Weights of a small transformer language model.
Size: 11 layers, width 192, vocabulary 8192, 8.02M parameters.
Training: a variant of Muon for these matrices, 349M tokens, 5324 steps.
Each number is 128 + 24 x the weight over the matrix's rms, rounded and kept within 0 to 255. Layers, rows and columns count from 0. Numbers have three digits each.

# layer 4 attention query, 192x192, rms 0.0481, rows 111-144, columns 48-95
118142087104140105090079143136121159162121183144159164114041094125102133136143129155100113132113101134159153095113134085142140110164151108140117
116149139176141166140125119113081099177149162143093119159147096189146147116102111148134111108167153176144154087143109123152094101093147114106143
138172107114111131102107096108144119174098084087127087106123170148110094156179136103114090084114127121157116117101127119072139116166095117119069
163116085105132086149129124155100153151141106130124114149158138147101120149135087069096132114144104172110120135110147126069134091126120134131136
124079144089109090111144088092158114152098066141154100108123114128134134160145135166095126150094098088133111114109121155099114163152161138086105
100128116134098134130135096162133151096149107160124095137166159147169077176111071134149167101137139160102108086128142155110105114113097140147163
076112062129117099139118156098129140145110146093122109119128089106154128113174139109111132116162149159142139158123130086172153158153109107177164
142105105132116099099129113174096117136148171131142140119173156136131084154133137107176129128119136109130104110156119118133137145144132133156183
170142082149123146132143208127133092149099096190054118140155145171119149107137080145100095074127112145120165102219121172106101147128133104106124
124137134116121105088151084140126109166120085129137107118141139091169141142134112176104064147115115102111105081118086107141149104137127153113094
110107189131137124116198159151149126101137062078143138152144134115127155144139159148128170137108120104124089143101142113176114138185105158142113
154112112130137180146076138114129159134142104115149133125122093060116131101151161126096092123160155152067166114158136133122099122148109176106121
104099141119166105074097136120090126131111089150155085114093131124096102109113118127135134112163086145158151131101087141169137124173135118092146
139094163121122124143106127135155121178138132083135103080101171102068138132162093121123120130061097118126111117125087119156141145098103123119068
138103180106123154175161102127126157129141122126148100127101162171126112129138127131151111176197136108119127101152113144148081127107074130144118
165101091150123102140132129133144097118134134168097157097105135123125136118153090083121119101143123144149101140129152113142121122106145109129116
158108145129167080066153102143157104102112162142142092170120127152151128125143124095176108123170137149129138080167073146131107124112097110108132
122138145148077151155177161117104145145105085137103139141143098150110162155125090104118130103103147131166131102119123145133105150140068137132142
092123119160153153147125085134083130124163151142146125178185106098114115082100204126161144137163118136103147171160148091143143178061154121127146
137132102132120134142140141125123134124141126138117130126109104138135126139119127130128134152114132102135116115085137122143131135145092097113125
116132097113122138118139116168064122159136099115146129161168114115140116079100164110148157155163104144113103134142147120163131171101151153135167
110105081097131126151122053143128119140063129144177133193189089102106116093117140150119116125126110106126143148130129099102136128114131164120162
122085119160122137155112101128090109137112108146108113108141121140083140140133150059139130122093110131135094158150164131151093131116113132090126
101124130158131120122130160136105154152101082143129129119096124175150143147120115083138150117129099122136130131178151111137117138125139117142119
177114102097117103117122161093118093100118136144155110138111104134106121136139113126128131142137129148102147122132113123131117058139130149121112
124131133078122136134137139137116157128138140124163146159151112127143112131130150127142075125145158090139152156120088148130172140091106131113136
163183129142145126123107143139129072108105092140129099097160111131128106125101141139136127132143136122111103137135137173136098113152134124134127
152175136149121171135122140106117130122180144117150148108132128133136096129117140115090153161109150115134139176134148123132127112116125145154116
154136145071143136133113113140125119124149154169118109138142161111132105112146107141118135131130136125122147133141102144155135115144148166134126
132126112106121160138113105139085083111112117144131128114099132122147153142118114066118111133141134136125135091194101123135119112156088133121150
151088128120125130114117125101107149102137130101119124149129127100167123141124143108121104099140132155102166174128132143120126106165138105129130
140086138122120114124141124163132117141120074140140162125089129146133149164154125125097163107102182150117131090138136150104104144153091136142107
132157128120127128126161124133163148145123160171090136121130162118097087109132105179097103143129147102139125110120104134131125113137108149162157
098085108119134122142154102143087113143115111110115127081119146107108145120115126159045132118077126072116078118129135128129141105137126123151162
# layer 4 attention key, 192x192, rms 0.0501, rows 111-144, columns 48-95
079095135179168164129127114133128135130122092122095093147139113131125150139114146140118109167151178142151137168135103138151128115157136105109131
095152079155063109092126161125072068146143132133110078180140172173112103111123119099126147124126164178115144125153138140176145049171172142163154
140109133099125116157148153138127126113167076132157099110114157115132158192109076140123112120121157088109139125121146095113104124126137141146111
120164103130152160132092065105122121150165111135139106120091146162079143164096145160128144130144153107147115108106127120125113107145071128118125
154114129165091090140147119128155133134126135098157103147128131091107127103166122125152127072175127160168150174148155113140080153114163135107156
093180119115135180136134150119150156113145170097122102145161116119110135132110136113143148145130081156165073145113132112083137127127080138201125
124079121141147123124162123128203160156106109122062152138123167158137132113129149141123167143143121090172120102076167106130166125167085168141128
149132111108132125108081122170096082157135145103126129096094143123130154131106130113120117129096125111111142093109141158134136109145113108120089
124123106145087139120096077128169181126104135206141075113074114164159160119108102087096110138067148124161131165141131117140144113155126106155137
126136090114120155140125113105160113084091108072120086162105150069131130169165143102174094184130123111092119089093145094142158149132141107099122
107086131181139166113130154105143106108071154087102176145163067119126138099127091169129144082105154143156150175154114147133138135116137130123142
119138150102149134105151117114092080149158145141155125078117117126156154070120104099142105099134124099108177108113129111116134109100096120148103
107124099150090133130110145174148145088104157113149125131127136167126106172140155108114122120128149118115101097105144164131147147128179159150103
162115136173106109147108130126106152171126145102165126145130088154125143115104124091151115132123114134132168108152181151123118140116103121123111
111107112128152107130112136127131118093141155113119142093092148117111150145065139146111091121135095145133139111166077146148132102160156086128131
074114141147128149156138125113115083109087112169079099141101129155169165085119148088164130107092161143150123139100154131111108126136112168173116
095123142104160177130125142091174146128158095129153117153141126120126100107132157129108106146124139112094151145115092097170091095114083124125135
104074172083146147088140144111113115120110054153147074105095137143111134144164111119107096105109179151121107134129127171129095149157176129160115
135164128113125111148160137124115117152133153136127158152168127141125137126121110128134142133155077130146169130176118139122147136107161150127130
136120148110151122140140141141158132071134102114087073091103130120082140147112096130118150128075158128115109104115149129121104092151120123151103
092132136159135118176132121120149116105159144129112120130142105115099126106130113131141142136143132141133174130102114155108128112150132116140121
130181148114129132169172168114148137108141135148102110133175109154127148108128101124162135128180099178172134176180124140119151128100155167163133
116104152105140154105094083160126113168134139128171129164148158090184116115128146162126133153112088127093165172152125135146142129124147149119131
145144142123104161095102131122095141161196101129134108148155154159114080114152171117134141138132146080093134147131135104157111148123097172112122
144121106091126179127131108141127168155113135076123145106067159152155134153132151103098164130095148092134103121113178178094120128152135104154092
130154115132138156160152162151113141146134139099129142142177122114117161126143140131125149139179118170118131115158123130121143151143132122137152
137135090126148125151152127131118129085098131135136140137153121128124133145127129126097104160100156093098103105116144111128124149116125122114139
137130159174109117079131154171109100126150105111095169154162112138140132130130129111119147155120105138123142127145152137163124076122130134139132
133146156105128156178153131120126116105159151121160121135140095106094118122100111144134127130122114133151113126185138137114118164142120110119087
125106089120119115117117153132137116132152149099128120132155144102120116140134082148114124145108092113166124143135107148132159122088116138103151
117154117128142137153071111146126113155060141148145089174164126114133097115119145106111143158170145120118145129148173107157148112150131119130156
153143122140145134127125118125099133142124109175156117092105139173111107131105112139145136120139126103094071124102147084118124131114081143122146
076117116207123126165121158143082142119170143160116158128179100173130110123125139129145127076179123185155166178151163100101147129109113166117135
144138150114106127123146132159165128136128155160169163142106112107153150143165136132146136145088124135147136136134120101115090163124112111117125
# layer 4 attention value, 192x192, rms 0.0374, rows 96-127, columns 48-95
122152184110074116128157150145094134097137093158146139106151090130142149074084156162086154093115164157128095145118134114153132177176131125116120
131106115136153095139083171125134110138129119106163144119147149138165123145138105142182133116116171079114137129120118140141116115172116141097128
114121144159162133108125132168129149109122157163107116144134152113131110140136137132129148112158077121165087108111110154143159113125152144121092
105148138147171117074136130155168136088137073114131131117135118132147132146171121156093178127126134156110126105144070139114112130115101141146112
122092079154139079152107118152119155115074137098167084122146139128127066115122149087074117145130093107168047107154150132151110138115112120127104
106110160155132141137125074105079107089153123092100116153152120128128117102148102177160125151123110131161104099097114112107104171125125131105079
083094108128120173133143147141134133129143089142168127158073109082117137102108118115104126135124144096075101159101168063168163124095116118113111
141084167128141136130111163101157106110089129138141095105133115153151134118148086172080164121147134140097116107127110125083104109125107149138170
129113134076141126145129154131158124082096113113109142106125123099114164105107117137134098119176118130138143171135159166085088123116155090137150
114137150139121114113100146107171149111095130136168159143122181170142098139107241157119130165135133130093089124116136141124130167109103124091125
118171116100165146127088115122155120117122105081098134122144122131166104140130153120096150134113129095144126179105131102142113102149104123079132
148107130132152147102173111181148125052098115134142130115142121114141092096119111086189127071144141124154128135167147113094146110116115144116082
153168096103064092129120095137079091123093103161117072137171118152173141123112101144114074108136164118137091144161100114145137139112160089144136
118177163141131096149119120133120119124140152122186168153128141070084113120160103121146119100122126185152125119097137145191124177116075117107138
132113133153169130088140075127106158121160139149115125148161119086156123095179111140139142117113091109099145116133162119130102125180092039131110
141173093112132130155122134092117096163124151152154130133167163111109133142115150121120153150153098096117143146155098129140129093160089121133105
110121128109167123136118153147119160106170116111123099122112113175125154165128161085136136104102090071149098135179124142119143156104127144103145
136122131107141145145113106151116100105142119147129150209137067149131162123141203125107138112186134084093169121130147123103118126135138121152110
111121132124159076134139094091093103143106137149080108107084088088151115113199115123111150188134101101092113171091189104093107164132157142134146
157112141156097132148130143118116110152061136136090083129120138150149146150168158146158103191133157150125148123130122154150165129138091109135115
079172090093140135127089133098115108102150119078176111134142122145076116132093059148190138118119097193085149125111160138120190094105109156152120
069133117121106132071115133143111102139122154145127155129182124125100086088081134130166110154118142093143150131135149141118148145110164088131148
149098134120141107122105146110106127190095155129108140147109151131141126134116142162132100126178070178116106156131162163153121117092165154135104
141115119141118126155115124115126081135124139183130102126149135172070144116131090117106176108109187115176118041145133122141162141162149081135098
069135092092140102150151100111130089144124143136155146140112131165120122117138107074142100145135094164146132095119102120107129102106114141158168
149097083113116131139121093140115104106150127091165118118138140144111119155109079115112122153095123142112142074114142171143115139155109133104158
142132154136135111118158134114099100141128134124157149138124150136184121145135125154139116156125162104141181106144116113142117123099112181154130
169076121165103142140129131151110164126150128123137077117130123126123107139081103171097136135165135138113126158146114121149107168121129059123166
151105151099154115129110149170136102148112144105155099101129120047120104095133158164139067134118119140105099053137142134184082135101119122135090
098128114137119090147085184168152095162133144154139163103161097092112114136127141112172153173104107139121126141192089088123161089154119164108163
102100105123135178103131113158106122114142135129153103135142110135135100140145082142149065180136095178096075101145118147087108125126120105157125
151124128103136117114083137108158168122110122175076112132097106146105101072122104119135154099133148173127128140127099142134119109058133107100111
# layer 4 attention output (transposed), 192x192, rms 0.122, rows 96-127, columns 48-95
152155116123134167172079145100099179144096164102117147145134127129095093128102135160143101147109080117128156121141136104122135129118132149124157
166136172112095124123131186100181094162121166164133100132106117137119158098122156119158126120142092132069139123122152117101143127060104130130136
166095159126117118179101145145133167130162129095163173130140128092130109140120115123088120160081123156121109132109134177160132112121161105124102
140113096168127115154159151142061103138168118117149124115106147086161114150145131145156164127166142118133130157122127089102161111162124132121163
085146150138123127152146176138108193100096099124139122132082084148149124143169137145171096157129125124151123074097143134153174153131150166134119
116136103075090148125090187159144109107105095105148146140096115152117099146105103131161149103140103117109085123157063125136136179135100118170132
168136095157113177180169134133126145144109120151129146127129155121073099146155129145113103116125141085104136124126075144130111161139193111132121
109148105128142097125128120133088105120148151089087125140153131163133131103122140132167139137145147070118080064113160090116129119112127121133071
130130147178143065157126123123130110146135114118110165082095150126107124115127123117126128111129130150113131142155114131136121155110136136142155
144096126096110112106131101099166115156149180118144101133138135147161099128102126081153163124175123136145088070085159128115150086141133153094135
116105133102142139131167154095127116114136127140135142112187134147132126109153134135129121172144146136113130126121104102134095102129128109145105
122143136141131096123110127154136132136105120163118117123170141150146158107107118137113135155126147123112123135155134122173142117092155131107157
096109112123119141112146093122161156128131119116170123128081131100108073141113159148125136162104135149124110149127156135098123107125078142130161
129133108125141168123102136149079100130124128118101114136107141147123127157106146119174145141165109118109114142165121048150126101137135113139137
143128087088128155143128136178138146203152075085122165111148104147139152140128116126117109105125153113131117110119128126131113118099166113134197
107104140095145082142139145143097143141139110109131103128153127121160126128130136162103110123107122128074116081132137117126119092158103146103151
137128111132137142170140130186111135138110173125110093115158129131094119077145111116107197123156155147114155052168148091167097155112141129129117
107167131160121109074119140147134135107147152135160071127129138110100102111063105117178117165131146165100064128106158136146142160100139092060155
104115152149136121166114149124167129141121131120145092135168151110128170183147135141130110094107123140138185115119065158187168131136097115138138
146129123090148138115130100105115120154073097106104111136134109076133119096135123133126141158156074152148106110121137122141098155144157127108113
124130119135154113175107100145130102158072105124144140157101110095167142103138133129121050095161151135142089128134116103129122085140119144164159
163097119121101108070085110113121132114104124125101138181157126141144127125148120137139165093115126133129113117099097094141130142138136186112166
123072128130092115108119096121142144164134133128122103071103110169146107116116131126109133132142123112115134139068122123128093185150092143139135
142102137116138148113137134161136164134145155091075127147173111104173134123137139136125119150120098139151150135120116120098185107114127132157119
156110125120103074160126153123153126152148157135102160200113089131107158147103160118138108128111109107125137110090130151173118143155154113163092
156138150173171171195150159135153093121168130145148137145117078109168127136135119145135135107138121185123101112138137136149111135161139121145154
106124148126122111133123169141169115112130126125160153087116101144117099141095144158144105111111125110134063134091141147117106108108128153151101
125095109108104113106152107148131146098119113101090163107080141144156132147133144133102105176109073156179157089184163108064158140132177112083152
098127121089096122130102157110132143121113122144108088149150095137149126058144127096095159093157145128113150075103111156118100141116116125136137
130128102107110131080102104140077089145127080148121139124135136141158066095151144110101135116106111118142149139138154096128112111166149082082103
106131133149123113115104112134134141129101151129133122132124128122161145095156164113121174150167135133139104126122131158095093143129153091165138
178144160159137134133112072107119153126154122081106158132140142129173155128154142140111083133149118072116173157120159125178144110179136115134156